Part of a small language model's weights.
Size: 3 heads of 32, 0.986M parameters.
Architecture: RMSNorm before and after each block, rotary positions, capped logits.
Training: a variant of Adam for these matrices, 122M tokens, 7435 steps.
Each number is 128 + 24 x the weight over its row's rms, rounded and kept within 0 to 255. Layers, rows and columns count from 0. Numbers have three digits each. The size before them is the row's rms in percent of the matrix's.

# o: layer 4 attention output (transposed), 96x96, rms 0.0774, rows 18-54, columns 0-95
# v: layer 4 attention value, 96x96, rms 0.078, rows 19-55, columns 0-95
# q: layer 4 attention query, 96x96, rms 0.0895, rows 32-63, columns 0-95
# k: layer 4 attention key, 96x96, rms 0.0851, rows 32-63, columns 0-95
o18 105:169094152137137125127130119129110098156140134122148146092134119137129116136133089093090146171123106121099082120160115107136162112123180136126142110061152129115117136144147116153139129162153118144143119108107146139105118117120134150139199101173130134088148121126108166124140096193121100150
v19 106:159141163080114088116126109148149117152134124158128163126166088152133172114147136155121113131137148137100137073089109114152113108115094129154104107114146163101154127125158141148121075148103140130102132173133111131186100120182119109143132157145146128133180121119123114154147122096115145132
o19 111:117119148069129139112138087136103106119121161139123139112172090135146121175145153139137153106121145091142126114095107101169132095126100141131111135155127135135124171128156153184097085132131133129102108170154156135174100122143106115120148146149128116129162175109120149156169110081121121153
v20 101:127124108195126125136114129121078100108117098158124106100144121127119170140137138152138098096179154112106144170139109120083129175117101108154165141151133164090129130158116111113164133105169086096128106118109110124137086132151120137139134100107124166157122087137146141107136154149129146158
o20 103:132084133148102130161104173152094063135104129142118116109164107120108177141161190160110102087138164122098119159109132119115097150127124108146165139134117119117120143142115105107147137124130094118120100082097094110122090136129133151149123108126131156156130088153134153139118112158118154163
v21 116:104125141120113165113135119118153119096101149113138112125144095111122139126143136102124141120155088136173147159130099105178139126141109057102108162113124124116168137156123126114118131115101122127139137118108115133105127071101143121185085122123141118115102093084100121166083102070117123151
o21 108:103128138113128150122152122092111125127119112099151130113138104135101113092163138107135137116152095129160149141149097107149157129169151116090124150149105098102140156131117127071134116117102130107142170122117109121092106095101133123182109134111132081106139104100058119149078103088119169127
v22 098:129124103154151061175097111131167109142125127109155157117181125135100107116109135112099139114158147132117124134176211146100090131108151111137132127139095114145160123121071131143142098128155118104127113096105141134097117113158111149133151148110136134151139122098104149149150106095140142115
o22 110:128144076146180091140082105150153112126086132124119146135162101144143110134078121133119140134133137148173168118173154141108092131125124134159127138128097140127161111111076122157131084141143158136126100097105110117096131101143108157115114149162128125157148106089135177121169114129153145139
v23 100:124118144115123087134107099102126163126138152140133094146147088133106137129123141122085129067118148101131142101152129132184114096123146127125135142147151102119101130107071106156118135108176118119145075096092101116114153107088115105099110164140159138140135142106156100087084111154134116132
o23 100:148146153102146136136116102094133177153092112126128089109154108135123128138129143129097120086098109146132148080148101131127119095132167167135145161139130130137105128144075101126117130113149150157145123114135068092132141129090102107094101156104157118137113166112150118126048115118113134149
v24 097:113109138148096121106124145121071163116153171120126118136134147118099135152144132097083113095101151118119149143145135155134132149193126112119132114086088136096130124141171135092128114132107154158112160117098137149142091159101104109120156144101111155137183115095133129185101123160137134152
o24 107:128125143124100118102098145121074151118168120140136150118160157106094125132127122099091116094082135113119156140147135171116131112176120108102156111132080160130156159129120127087082141120125090126138177107105142140106158111126107102111149156097099159148172119136155125174151125116142128152
v25 098:124104142116124143149153105138147140139169111100131141139145129077145163119124128105148134124138159128161079158155096139124114101155141167099100140141130107142113135117101095194128148136143129125123189125143137155093149164139109137101114112101090157134142090129113122149082107122121158191
o25 108:097148141150154107085181099147127104125142105133179119118114128130124121123121128100151087153143133161177093157184103129123109100149139163106098121123120123130129139142094095201175186149142085127111135145106132143124163156133106136129142147117120132154148117114130129112102113137118120148
v26 115:138090120149106111104090101115107091142120086090110129150170150133140142109132121148117165154118160193125137117121146105155132121149123109119159158101130108128108131130062093147122175123117075155123115132150148153128108094137128116169111143100129096159135112151148129111150141139139102182
o26 105:119155136186111118115116128076128131185104106087117145144155133137122112150124145111096137126132124173095138126113119129151132131177118130114126115138116122142124151143059106111174138123110112132130110109153149119162085109131128126171111118083151102140105089146142136111116151071118085168
v27 092:133165114122127123108116167135120144119125092115145156095102153171131123145115133132127155119089119128177106111136168121116100114128087096113114135119118103064082133095136175099144137129128088154143152117111144136128116130146148169122161098132100139134176157122160086081089100130111104124
o27 098:185155117131154144122152131151145141165096103146141164092118122155114157140128149126122121116092096105142130116103155148080104141125123127131132095117108108080121152143133131097125147156122118151147196139138136139147095143144131160159121098182090147159148141099145138103086171119139087136
v28 096:135197154119142105142113139119104129106108137105170123173143134198121124113119136127126085153165125120104112117126104114147121159087160140121151094088120114128155123138094117134127140113107118176147095106145146133103100164113097120116101091098157115086190122101119124144144111123135136124
o28 080:129137131117126111176135126129107125128112122125118119177159142157117149106141147145118125124134101104128115146115131140102092111112154145136166118129111141162121179097069096043114099138118125167158137144156139169151109129119067121118139091102152136099165082132105158129136124104144133122
v29 100:159126120066140152110158175113077114167125086158106098138144125085134146154158146139102108133125123113117113143128137120133121167129136089140145102101125149146145136120093151121102080138145084138103114134134137120120179137148123089111108118144121162157155137096150163099101124086137148167
o29 107:148154116062136109104123153145088137107136079136136118145156092130143149114171134152063110125142139140116104137126142102173115171147123093150118092079124123152144114149162182163119131137161116091117124147116131137115143131105114131096107107145149143158136134108127110082113118097101124148
v30 107:133141152132135101124152112129163116136124186151145110172129141151114105117127143172139163095109126111113094193143114125149142138140099159104156142161093155113136129136103126129134195132080100131143150119124110112122104104144137113149125133147129129097153111118063110124069157115151129101
o30 112:120155127161127110152093086136117123153136155124137114142143141157123130117138128129146162109086125099121072197138115142171090128132121159123121167104099170092121063112103083130139166118105160136139156119116124097127103139118145124120153139157115105133140108109091105114108126139121137074
v31 096:132148123143093130125170100133147140115137109162124120162109129101139103093148127102134121086131090133107148145169071123113108127124182078137109152129141150125134126134099126137115164129158098134112129152120120175148145109110095196152134165104111156149162168148130121122150100151114104090
o31 092:156132091112084153158143130121144149125126095122114124160131133104132119124126119152141152113133123198139158125180081117154128133122130094137093142088111151132124112120133135183076152119135129137099162126132089141109135089135117183173109134093089158138142158162141098137144113147107118127
q32 085:162153140150106151150089131134112133131135165113107095089107149158131167145160159104101119102115123140103159103124088180148145109173129148120152139127123139100125123155152119151150100102142152161131122121089113135082177115157125121170143151140082118120142126138140106098075134166103120149
k32 080:125086149123101178113150155131158152130140124129191134133132116190120158148120087146158108148109130154131088141152144123102123124129138147131181111145161150129118132140107153110106132133117110065110110109100171122125131092160134140130141151189146100134144135133115125149094088106115162123
q33 080:141125116083116137124178102133150118158085116120165138180126084149083155142138153135153142161130119092091125107182157141148142112127156082124164118149121097111107132154122149094111108107115095146145143098147100132161106142162119121131134170131111157130125137112138080106152119121158151146
k33 074:124147109138145121123127128133081150137149142129116092122089118086114112132142126103126127076127137115120115113127093177145148102147126127161060138131103134135098150165139115163106091147130142143131176121161121192129164111133118135128112130082105126106170123106138115147074154088094116140
q34 075:157145123108133135133059171115087141077152119154097108128124135133113138158158112107109122126143130155130135129110148093160126127148112126150158132120131135082108110173134111119107097124174125173096113145083088125110149082161098094130108120125106105119148115131166133113113151159098108164
k34 067:181132142115125139112166122117140127114146126096120121152127133129173103108117098155164134138109163101133136112113116152150148166156094131124149092073152112139085148137100116107165122126119148117150173139113111167119110178129168109136122105116132107108177177163135116106067133112127134122
q35 085:113120093112113118133145147129136101161104125132144145155134063145079140112168121086134142127138124128102084101157127189132136125139179133128103137115136131133107127166115109100139124129113105160168119085183107128144123109153104115153148145138120123188106113150149068124139126126126151154
k35 082:110127145134127125163140084129106135157115120092108105089086177103158122140133128103097130152103155088159133131101121111131149129159089150131087159098115144154121118122119106175100137151107164154139166120148048138118134115149158105119110101143116119113144124098130135107150160122085149127
q36 088:119140144132138078124075126130111144089135136127099103129139129077151167106100104135152122140130109124130172123151130120146104140141074135180131092107137113139094121116092120086110116121164172107103123133101155103139092115105106139099086107117124107108141108152150183132139117148135082104
k36 080:135064147148116162115141107134123111132138125077139147150108140126164093172120113180116136136143120136157134144132143112080162140145126163139132081103154139106137138111137150117188140127091090125138150114116119141130133143178117086164116133111158131132151186115110092126102129097146149119
q37 079:137099147133091123142067142116109147095142129126111097112097163127105170148122120130109130125110121136155135095148112141118107147169101165163195121122136150097115141116122103125134090151139150180099102137083083129104149117160141118148098124144120098156162104175133164132117148125117140144
k37 085:088135149145135132170109105119115141137133105159135121069094125119137115135095160111152110130115148121131174145125137119127143133135122135082088168103110096132117154154095075163134151131145125157169174155137088148112181109169132104117124089134131087162142105147122128128143118084110139123
q38 074:128079099118104102137068133122129124075122144128078089138118156096132147137121120119104120144141144108164156095153103146149142153134117153136136141109125158135092133123087116107150117133142122143100108103128080131141119129124094093154093100128141101139181080148138141170130096149114084156
k38 074:111143156125104146152148080173105155145123122142150113100104125129126137149109109106155120137095106112129155109139141098109151161135099097103109167094115106132133114130110100151127194116114159150161166131135109117106162097167137107114103100153151106121144124144111169089140178090099129096
q39 066:129120064157113116112078170123098115151115133133097158148142086113106125173157130124099101158148150166143109084119136133146142120125152135154145160128082147148145121161145136107100127146090071154147095117132115106147100113151158115117128118097143140143162121180107110135113114140101128148
k39 075:129144164096121124169057139127119166143164140125122083103119101116125154123119147103138107108149103085117117122150120134107145091167122126144117121122104156178064117135120114154103158149133142139145148122132131129128154096109135134133129088179135116089154098089124143157154157116079128142
q40 084:162113100094145127146117118142155139097156132123102085166132139134142117177140080177101106133168131104127122134105146149129130117109135115180143108143133110162155093100124140136168138075133164112152115141146117110119081131127124100108120148119087122127114123101087129103137075106099149168
k40 086:149122096104159152112166155137128129146123135100084147138157112116138099147140125116075153084140126109165120126079128095098138121165146149123130102156118143124144122102173155146087092124137119102092136124160132109085093128111137142098144088117126150126108134108126137076089178115105159129
q41 082:090108098135128114124086104138086155155134120118079114151132183110156086152178114159080109147117154146124171146140115135144121166107149148131134146113143106133134113098145119113141140111098152161143104134140135132149135147136108094137136102140076122091133089137119125154137090155067110136
k41 074:163139162089106146166123091124110171113129142097135114120126121103121131109123147095088110136126154136096103098099129146172156097158140145159133131149100124142110122095105145139144149143173147141109098144154147137130118117131081134049119111146107147126141082115093130134139150085078133127
q42 092:131132186115100147097107098111157157087149135102134125065094126133117175098110095106144125149116118098132177109131100129125105155141127156100158115120097174127137155119107110162093161118140136185091136119105103138142124093133155129133130123148136117132124125128134198123115101138127128114
k42 088:099151154148112072117141112135109127139158135113117133098088165117119131095076144142141145148093139132103163118129147119154121144109134090121097149112096088128142143127123068111140140128119175148174147136124121118128189101143112105115130097145156083097140124183125106137137091138101137117
q43 075:115131157155157131142182159142111152110116162126165196111136157121138080100136129149161113143089122123155138185132124141131118142113127129110143112137120096134133169085106118131124147118108129155136137108170145108164145135137098149138153108113167157084126126122147134170123107138182161097
k43 093:087105159110092139141131125107190108126124119137156114125124102136113178102134116129186108147131139114089135081147181153114127137109145124108134102135131121133135120114103138142127185118128142137115132124111177102169108156111102152132133084177141163125117160110109153139146099117138087087
q44 080:162133142124135110140094095129126125128166146101140095131101153133110164160077136177133117155103104122171133085116136116108113143137088140150135102112125127128139111173103106170174104127139159115110127125087114161100153087121147113108097148118086132122178151143091130099087123106138120136
k44 086:109139131108141127107170104117077114130088133151102130139100131136117115152109126116147171103111142122105154132078082127102150141126165095081122188104112119115161161097129134158105145151127139173137150149151101110110156166127128136131079095102142101144099116105137153093127162110114132139
q45 088:090124145150126089087095101144114135133188129142094144146107142110140138134134106117102098141138139107119131139176168146118130127109142146147153158129103146111137089116110092102131104093090181108125125098147169116105123078171105135156141128121136109111131121156109123109078083136090124156
k45 083:140136146088154161139122121124134156135125122098082142100135087120123107109107116099094121101133142090134121098117141117099149103167112174128111108142106156145090134148085144115074118175164141126126134146172106120073124107129114140151086096169130132121144146093133152147133163109090107134
q46 088:167176160112086177115146142084147150125155118146121150069130155093064116105134127106131135090126116137115165122148143104117105117159105164127109130124128126105127158110128103121124103141161113143110149115077112133094133095126157107154112101141141103109156122136111113138131173111125097087
k46 088:131165161138120084145114121151120137138149152115115122140105142101134114119087139162129083146097156110146114130162117107155097178073111101121131150110113142108132164135133068095149100124140175148140093132112097159154138091142124145143115123141119084138159082181141137137114114141132151142
q47 089:139138164120124184139147115131130142079087134099119103100129094146126160145145123123172128116141112106095148140094156126124130127165087121128144080146096146125118156150125118143104165122158140147110130125071155139138142102130152132088110141138119130139113144107123186080093174097135091113
k47 081:132102119167145132115156146130131155134165147089088144133115169106141097138168107187126179138137119119130126141092140132114116118141151124158096124112117101092127161109140126122088144109099111129087110132132153131113071135132155150124141128092193173083118152124147146125120096113163137140
q48 081:131100109166137101165174140092111153156143121139160186154147111146178116094116164114133140128076127115124076130142115156145124128117106129127116153135128142125102128125121124100119112152086136107137127116147144120129146166165097139156140134110114120159150132196132141143123113136157202122
k48 095:094116103144138152105127133107136077137081111119136134126155137182129141160150110095087120159145155125160078142131115143097123114124125162140170127172192143124118133133146167128109120166132108097120118122100117109149159139116115153168161151130112142167116136101168115127125127173154122160
q49 087:101121108100149122171133117125123122117141157164141122185155145079147135127116147135129146104133148171133111119120147114137135136110127116140100122163118136054103066129144152082169092155111152115154154113150114143100153157164138104102114146129129126165159140145148143148137155102131113174
k49 083:101159124103174157136132114132098130142079141148119153184131132126153130170104170099107141135159143118131119146111086154117147112131147118090158154137160140141135090135133146120149058148130131107163148127086079127155129137154126161152135171101088109134138096114136138134120118158129131161
q50 091:127130121094141138110096180106143108145079113116115103128141102130099117132131119125103164148145131129102144117120078083124141106141153138121119122116132129152119131151125138201086161086143045145114120126148123128166115101079153160086137098105130136125132117088115106106130127137107124119
k50 100:180123163137098118128127122146120168098128140123144114121096123119102164071153098119152122136118092114094140104142174104147114142138105098140126102117104103144110116143119126147120189112154156125097148146157140152070126092111156115076097104141161135114120138120122100114112153109128127074
q51 082:154191156152137138132115121086121104144142109122130191093110111142116102068126117095121118109078124096102127129154114137136140139132146147134122164118115134122120159118090126144117109104087086128100092122147173112119114160145089118163135097135153162100126111174102121140124107150122135099
k51 072:190124144110120121137087163102120140092150109137134109102106136115124131113132075102148122146113129144095129081140175105167117151118122131140105111116103122117103174138108105115119194141129121158076094123144151154104134098110145143113085096183141117145111115128118113150117111141127140088
q52 097:077125098141177152116140137146126127155114159145149132167139117106186100132106137128096143132119151126147150124110148128141096130124150094087123166150145134165128048129189140107125117112100122148178148155165100121130143160117126095143116130116127128129110156126115165126158130151092132133
k52 078:090118103098155161093137134143134080113083147135136124155137108121107104145134170128110145126137138125185089151101112144113135108118120123111120137144158163128143064156110149109137109148095097123187164102117102106164155170139137136153123128097115153140107144139123142105146133154117128186
q53 074:139152138137141177104099123107163133174121126080140147129120126113131122159087122094093149128125151146146146114124110106115118139151149139124152166092167147157143113127168126120120146110107091176124149149111082132096165145083178152167092129137109149084159106141133138108118089141119118141
k53 109:149153162143128116130147121107091119080141135137127124116114115140116131117082138116109138145085155151108173126127116098135161160122119074115072135107072121140138152167108090118159150116139152141147120145115078154124136107139164128120112126144166084119140069141128101111144113113102146088
q54 091:125141137141138077155122089138104143103106155121126083132157114148134148155111128139171119135180105116091139121107112155133189128144085075137118071144097126157121143133087124107118140121150178093131158120132117133149111123109133139100130118098151097133123112131143128104085146087160100135
k54 093:121110091151123163084122156143163143156111108122116148138164113117159149114173111132149143097180112145148112115096132142109126086191156120117130142154140133158129128115123118154093146113144104135133111155126156118135134175102106142124161139112130177123130197082137175119137145102147134142
q55 098:115108133129164155142107140146121120134103132109104094178147173133155135158171111175106121139143150142100148135103123092118129112139132112165185105124173117120164090110160143155138134092082076121135135112138136125109109132114135154102144142106121146111131125075138097090091118146104130166
k55 080:186109143124138133117145106142138123117128108120121094129151135145140153128184103143121152107142125106141146141105147137125128102185124105132129134149133153144134041108132149120158122114122106137113161160128130178099128137129139116098152104098127155095113166082152134048126145125121160118
q56 094:111117117141082116127115137183110132136143126111127148080132163178130135114101133102166137108150126110155099132143114133139111085150156113147125120107122137128152142091119161184150109187101122115151106123106159110118169105132114164109103185148123104126170131092116122144123143164144168133
k56 101:068144130164118107125127067177117111154140122149146122068114156147117140134147134151135099129159107107137111160125126141147122131176134144119153156066174116113152167110151157117132130143136125148132133155118159151124149133102120167167086156121138097099121123115147125147128148141159088143
q57 089:089118121109115127119125153125156114163131120159145142095090130133122088129146149128137107151074143130122118124153144125094095154086167177095126125115154080134133111129161141143153131134153101125120142132120129123109122133151105108150109092176144158106131131122101094219156147130113088132
k57 086:130094112080085170159137130123109166116131103156146107145150143133100132144109139142152141141118114114135127134125129167139061126077128122139156127120185128093127133106153116112174102140113137148182140111122110105175122113124107069162149165146097167150114117143115125130149139140129112105
q58 088:121130116147117147180151144101118143154134102108120103162128158136161129135097107089140138129140166173126143127130115111161175155167127099141143163134112138151097111095103122080158144125115118151111138099149121082093137129152107135174118114166152126126157116101096123172120130087159164099
k58 097:121126117141116132111147160122153157154086078133164144155136159120193120180117097099121132109139143155146119112135103152158110111120109121127187157101158135189123132133121115142112127123147091156113085147130120113159157166122140178119129163135117134146111125150110148113146110118162165149
q59 093:101125186088121146108094148117179115149129158132125148097107142115123143114135129139136126148117117108123156121130161087091076127112164162101155117119139107081172110139129151164126129170108083145130143137096145140157121129099095140085119139144132171087119146085115129124143133155119091141
k59 089:125104174110104134147160101133139136110175140136134107091139143152124120122127157160162145151129112083111174139120161098088123151118133103121098080090123112088106132108144157115173124154065127126129153131124127145102107143141164075147107108122156137098116131102101133112162117146139147097
q60 097:168141141172140126127126087132070125134148119101136124098116150168140144111120115092127125104149135137103147121095096142143161133187121097165153127129097164104108122100075142116116106150078149113127122130128132137101144147141120148146123134130187102095118129121129144136112116118195176119
k60 098:145148152145143101112148099159120129158100091141139132075110177121180130136158093122106135127110150147152161133133096149160133123179131130125128151093131117139130157122103113125107148165084122163138114166118151162147167146124132150132123149132137088131183135115156157156092120145164158153
q61 092:143126159112152178118151158034125136087167180157113154122145126086117134135111130145128139129098103131130139104099152113098115128126169117160136121182129105099107138144085110161132160146112138122104155129122140130118125122117122097154117121122113183142096157116120147099109129124155112118
k61 094:088098142145154113122185119071160128132162126105114174144138084165140068138128119167122165153112166096135144098113159088101119146114147135115111121113138135093121154109155147112135132134123114148101128142121119102100111153143158126143122066121124146115114141128087137134122096139148160097
q62 083:119123141123087108175122174133121157175165113142141128123200139139075150130117108135169126119149101111142123188120150115137109072096074130107108118121130136164134131146142123118118091103112111133126126110117141104082150144116108137106118158140133134093158121143137102101093150145128109103
k62 089:156142102147116137111085149143126089103172110105108103141182095126088125129106126156132091132190110137148113144113122117122169125129079138160134108084148139142123161157181105104123110130141120083093132117097119141140123131102147123153119154168147137118130124155138092122131123135159083158
q63 102:128126084160135134104160146102143115150152132149078114142112126126094117102126102106065142083115160143172106145148123120132185104124132142147116164138117148141132110136141131102120143119136133104115128070137165122159152060166112114110104131115127125139100155144083112140117125123081157127
k63 099:097130102126174094111086148134109156116083146133113142149102151123163129150148085116104122105116105121121125117167130131180109137105115159153093133126122098129104070148129131119109126092130102117111086122151129086141088099128152109117111127125096095127108092171114118152123121136068093127
v32 100:147126146073110135152141098129131126093141141133122107143103137181115121161115154159160090192107094152105178129161151087124135162084120096118117114117117113096121140168116120118194153127132151108136140090111107170121108122149146131116136126128144113111124104122105119115133105078136108119
o32 079:141141139130149115131082127078139131145129107108135132137124139139118154108112124135126142092133109141088125132094099127131143116153109125124130124151113125130113237117082133019143118121135127114153099117120131140159090135112116120137135146095150124119129088125125118130132148119089151104
v33 079:110129089162135139107154156158143122150134089084099124124140092176176110155153131131142179159148133131153099092069142109139153122153123129153119104116130143105146136127139170132112095107106109114108139192162101125131127165126092145114110126116109117112118177108122144096100108139125133151
o33 085:193120128129088121125134128149103127123131163127128144131114141110112153137120159171098115140121115076183072117156140101139112103165112122128112140159108132103139068131139118219092138112139133132087096103107095122125145139146118119106125133151132139128127130118122125141185116134119132120
v34 097:143134166107135128091110121128079120090119182136129119135126168112104151119106140140138098131102124160165166154133071118172111144144116088150108111107109095064150130124100124121130124139072126109130112112118117130157108121166117099112112146132182101149105087104147111130138103148133132140
o34 093:107134126133135090150134142120144134161133117148127123129162105128104114147127165170101151135133137111101165110126155118112175170092128138105157123117143164148136218156115100056176125121126151121132133156125120126155114118111153124103154128134096156179125108130116126120096135088142125113
v35 091:092136170121120110114125143136112137119153138155151081088072107084135150101116143081124143088081082124150124148176158138129101132121129104125110149140140121167180135118129083124098143081138123129143128129126165145171172098137140119127141130163106131114104119120123111128135084145126101119
o35 092:139124108128157115173117099076161131158169142170147121115171134126106128089117110128100124166113146152096163154094128183135126143141132152135155141117103170112117163133101152112143113190116126150167134105151115144078128131134137140098127126086161145145141121148131163132093113131153114142
v36 081:137096130135124152154074155149108141110181106135133077133138152136141144109129094118099125183174145119120136088180129134154127139146130164131155123162165146133109122106123153148125171121132132150106146164095131128123140146113152144145135140100134171160137118103157177121105101176111159140
o36 089:071125151111144122130171128087111098098105137160127159093089099149129176137144137136097120065097134149109125154108101134127067133144114104120171147106137116134125093152095129142082162107129141151089139100123145110150109103083125106122122157130099127137149131151134134127145136129155117157
v37 087:102125133179130092111115115127154076133155104150073130138157123067134101147131155100113179110114147112111157105143134130098131143137154130132115140133118175143117136103087154080127121148118116158134112112127111154109166137172091104117130095115125174140140149133161176130112147129136160135
o37 086:121161126102081134162073163194122176127086133080151104117095134118118083143118113121126157108144117109123157148135121156177137136138114143117137115124169149159115074117128125154106134124136118155076137122158127134131126139106146155114133092154150096120132111111106092149103134149143109127
v38 090:103121163107119133149145104131143121120188140140113098112103198146121154170135130115116170118106124128174128144120123131137124127110137150151138122117150120128134125144116107149111113167121133092112107079113171107163158129121128165157101140154142142069103129114088078166096120098100110107
o38 093:127130127105155159131126120079144100112149158176157120094162118158118149076117144154112126100117115141099108126084124103105159136120130118074122083147093143125131116140094140091157143142146107109162144104165108136111122118137154104104164129055167121133120137115132117157130142118137120083
v39 091:147131157076121077145115103145136110102132141126179136132141127077103157110121114140148110147105106144126132114115159162171132109130131098159126151117114100150142119132101122070145173118115120154142119152090136092161163111138114060121116126146127140149120091157165144090150094120146135138
o39 098:083108085133134143148118147102096165166142120129111110135104082154173147134140143117106094118123155131098175126153133142126147179144102108137155150121127146092152196111128136120135095167120119116135130133130122163097096111108111153117112122160120086162143130154114171139155122146135136079
v40 102:112132091135154154113139170141145126170121097105096141127158120118140158149156137119138177044143122126142105141089120147117150085165134143140137135145120126168152120100117140167074127100099077126124152146155164120144147149106105127112114119107137125137133142105175149121137151107100153144
o40 082:131111126147107122130154130152121103109146117129145134137142125124134122133115118118124121160110149079193102127165150110139101123124124128126120117113146117133136037140181140248135127138119133122102125124136138147127152131109128119145129123145112138155130194121115127130164114153140122141
v41 082:156172122143141132113158137114102166137131134120126142121139123127094165087101122107131161083101143117166159133136125128115104104130205131161132128144110124119137137132118154180107109143083097152140130103179132121103123119133134126136120124110134098131104148117082104119150204111102168111
o41 088:162083147128084135172110102114160143112164079107190114110131143127150149148144099092154120142151111118114142114139156082132117150093116132108131131102159138120087098121136107163150158105130160118089144140120123129117133141175134107144141121183121140109139129093159140087125120145165104141
v42 080:131132107152144127096129148126156147108109149116104114149127072134155163116130151109112164073172138146131112127087102148099136091135193126124127133134106109165130139151106113167084109132116129110124131109153166145142104114107108122095163137108132108145113134099180147116145156104114179166
o42 081:155110143112084125135175116110124126112134103109151147128136153118132101156111124108143134169104152104187101143156132103158123117114095130122129128122166141138158070141160119238101102126133126102118118147134112109129143126121145109162113119151106138141112152104103131148163101150156126127
v43 084:106106119156118153124097144156156105164077120103120099132085101130148146139135107132141096142154139120131073137143117117125128151143148143099123143110154167141163141138129118146122147111104155129131153066151135131123097101074099177079151130121134128135118119125140174120098075176116141137
o43 081:129133093137132087156159134122131134149172116163118144122143154108097118179119156125144178148065149142154135180126129156152145070112104129142146138141111133137109093112117126159118129146136098101146104128092116126128134140160125089103101174084129109154134136174118118172129142128098119125
v44 086:145126118120114178151140134125124113152142132148114101130164110124089095170090156137142147148141099127162093171101150132128182095173124161117119108155114134177122113071090112128125148133151123160117151111142110131091115110140090114129110157131106151127142158119105161120087137092103157116
o44 094:144133149178083119128093129105146127112085085116134132116077153146165168117119119124135166099122182097105147096137116163150107144101149087109095114118117154107120079103111146139104121130108129094138124085125118104144163150138125098144135139107155135170090177135116130142142140149133136135
v45 082:115147137111119162119112140129106081161140160153124127103104164089147142110116141051105117134101113101102140163148115132108146134110123156073153171105130097143141125132134099142104152131173148130122155126142089144126147136072130172143126127143141149107111112084164131146106141097147092133
o45 085:114143107116144148135155133049151120106172109125134106154136162112088138140124056115100160107128107147154133144133128141138144125143160145176121112137135127117103133148090138105141095164117115151167131108109139115087120137151121139110112097082130164131130161136098112122075123123098087138
v46 088:112126126116120124109102092129167082153135134127133147169169147094160103111167112164088153178167144165118108112122119146126131118161114160123125136112145168141122128097161119110099154121140164167105113114107159179136139136102127149167158094114129112122155116101185141143113118128141152149
o46 093:155135097089090108125152145142080153089114138113083164128113141098106093147132136107138149079135130138137114144156133125132151159102157137134159124132153093128125060148136137159101105148146081140115140119175116132107119102101133131103095128143096110116113150118091144143120144128067117099
v47 098:120135125198118107132121087136114108141129100106145119087051133134120118089102135139132126123149148106138114137167091146115119123146117140138135092125147115172125124130100139168138147116108100101130153076119138138116181090089099146092142134141145062126129143136098091128136124136150146127
o47 090:103109093127147098169117168114159118158141121164089112134121138099136088129109135104130128138088141144156160154124134145134130114082148100144112146147101179124110126101149119165174135146142165142164134130172165110113124118175163076164142112121113160143155138143130128154157158107127111119
v48 097:140146138125113136116129150128121102104112140146135117126113127162102149100125132069094123147086147123091117141169133156106127158122141143069113159130133134125126136119156137151138146148155148142132133159107083146106151142067137200151112105138145201134124101130164141122131175140112153114
o48 095:113148148126127158140146096062126122105101134125150118142137167106111113142142064112115133100140111143118164142094108142137122138147109143159160129127154112119096145135104122029142149146123106152128139119092137105116074138150098104103126095112111099121130114125132112119073131130109104135
v49 096:153122127119115112113091126109136086122093103137177155119114173132118104109130128074119103114111155169109158142131138131155101177115092142129143125092134103114144132127174141135152111112107079131140092177150101160151156137129157151095104125129128092128102094124135092123105086164118149139
o49 098:118155139135127103099132110151132160123144159161118148126125125091110101118127108140135116139149061139130152165124173156123127133155134161129140140142139144123138203112112086069146149152135131143148139118106102168108140152138115111090168109137088107137150119162115161076120145099110098120
v50 085:158129116110136124136116082140158118144104135088130102119148142061136142195132077125113131084115113121134123116126123173135131123123117166166131153124117131124139128135132140173196139102101108162138107140106188144148158134114120092127127099155108150089148108115110125151150109103110114120
o50 082:118121132092138121122123133127103116113162123192137154091143157126130128092123124091135128135134117121144144164150138113131139138100100138109120082113108155063094129120142152109113121133119136099091161093133142198113052134146111148126121151137152080150120128120145177122168131140128129106
v51 094:150144124115120169097141108120138120136132157122123093165127124072133137128141125155099181116121110130164150167131127103177133099165155146140105122112143114112136132062169101114079114100094126145134138107152153158171124137101142103137114131124155133111118136120121158136120072185122142153
o51 092:182115112093101106130147125133112155132161100161127160091153131151094115131140128142114120153142142130106122109134164142143147153098119144106162113124138167112119063170125116184108148166127123124100128153158090153108147147155124136126114165118070167148132161122102133116092156098117122136
v52 099:125135114150126135132130135090115152131120147103119182137090127132139088095118133105132159096094101106095115080168203141124080131122159151132150125135109121124110117143091113133169139124083154146113118140104100073093127144129124116106133111103116163128109155128107118130065106110130113125
o52 104:137162120141123127141127150190103112160123089138151114112127166102157155125127080115144103104166108145117146139129110126148139116134135118109108130079125151115101153126140137196108161090166090175163128104117134115097118131138157130117121158110111130079153147101146101121129129141182100142
v53 082:133175110112139150134148112113143158133147161111183173121097071110108142139111177105159152143109142110132119107124141129085138129092141116124141092131083145093118118118109122117121121100149115137119166159133128100132166120166148082118105113129177136139112130182104129158131111080130149106
o53 088:158055100126092131121092137167128130119097122113111088096107132166158173140131098095114119120164141121169122106115110148144152125145121099158096136102122132187170171124167175128137144156115130138143112124113141095136101172119116131150133132131139130116167136106148121128140130146168149115
v54 092:138114099080116109167160128101101113118147131193140123120107124111122140135133171110131150145098146134124136150156158157161120132103129112108090114130120123125107128101120103073197121085164109119135139145123126149168122150153143084142121103126142160121110113164135146171131153133123090083
o54 080:137177156107127113093043127153134107132126146128143100126129118159114110119112117144118114094132118104065151125106096166116110136119108108143136119115125157134142202109129145043128136162104129133153153112134135126126125147137093147118142114126140126109142118124128133125063133138122149150
v55 086:146142111123130180122127135116131100127143139143111084137124116135112125156126113132088098157137172163151098127093098123101161163150170108147155157139132149049135121082134140100105141152145142148125134135130160168128139130073106138130150130108119097123151170084146154152128149158122130100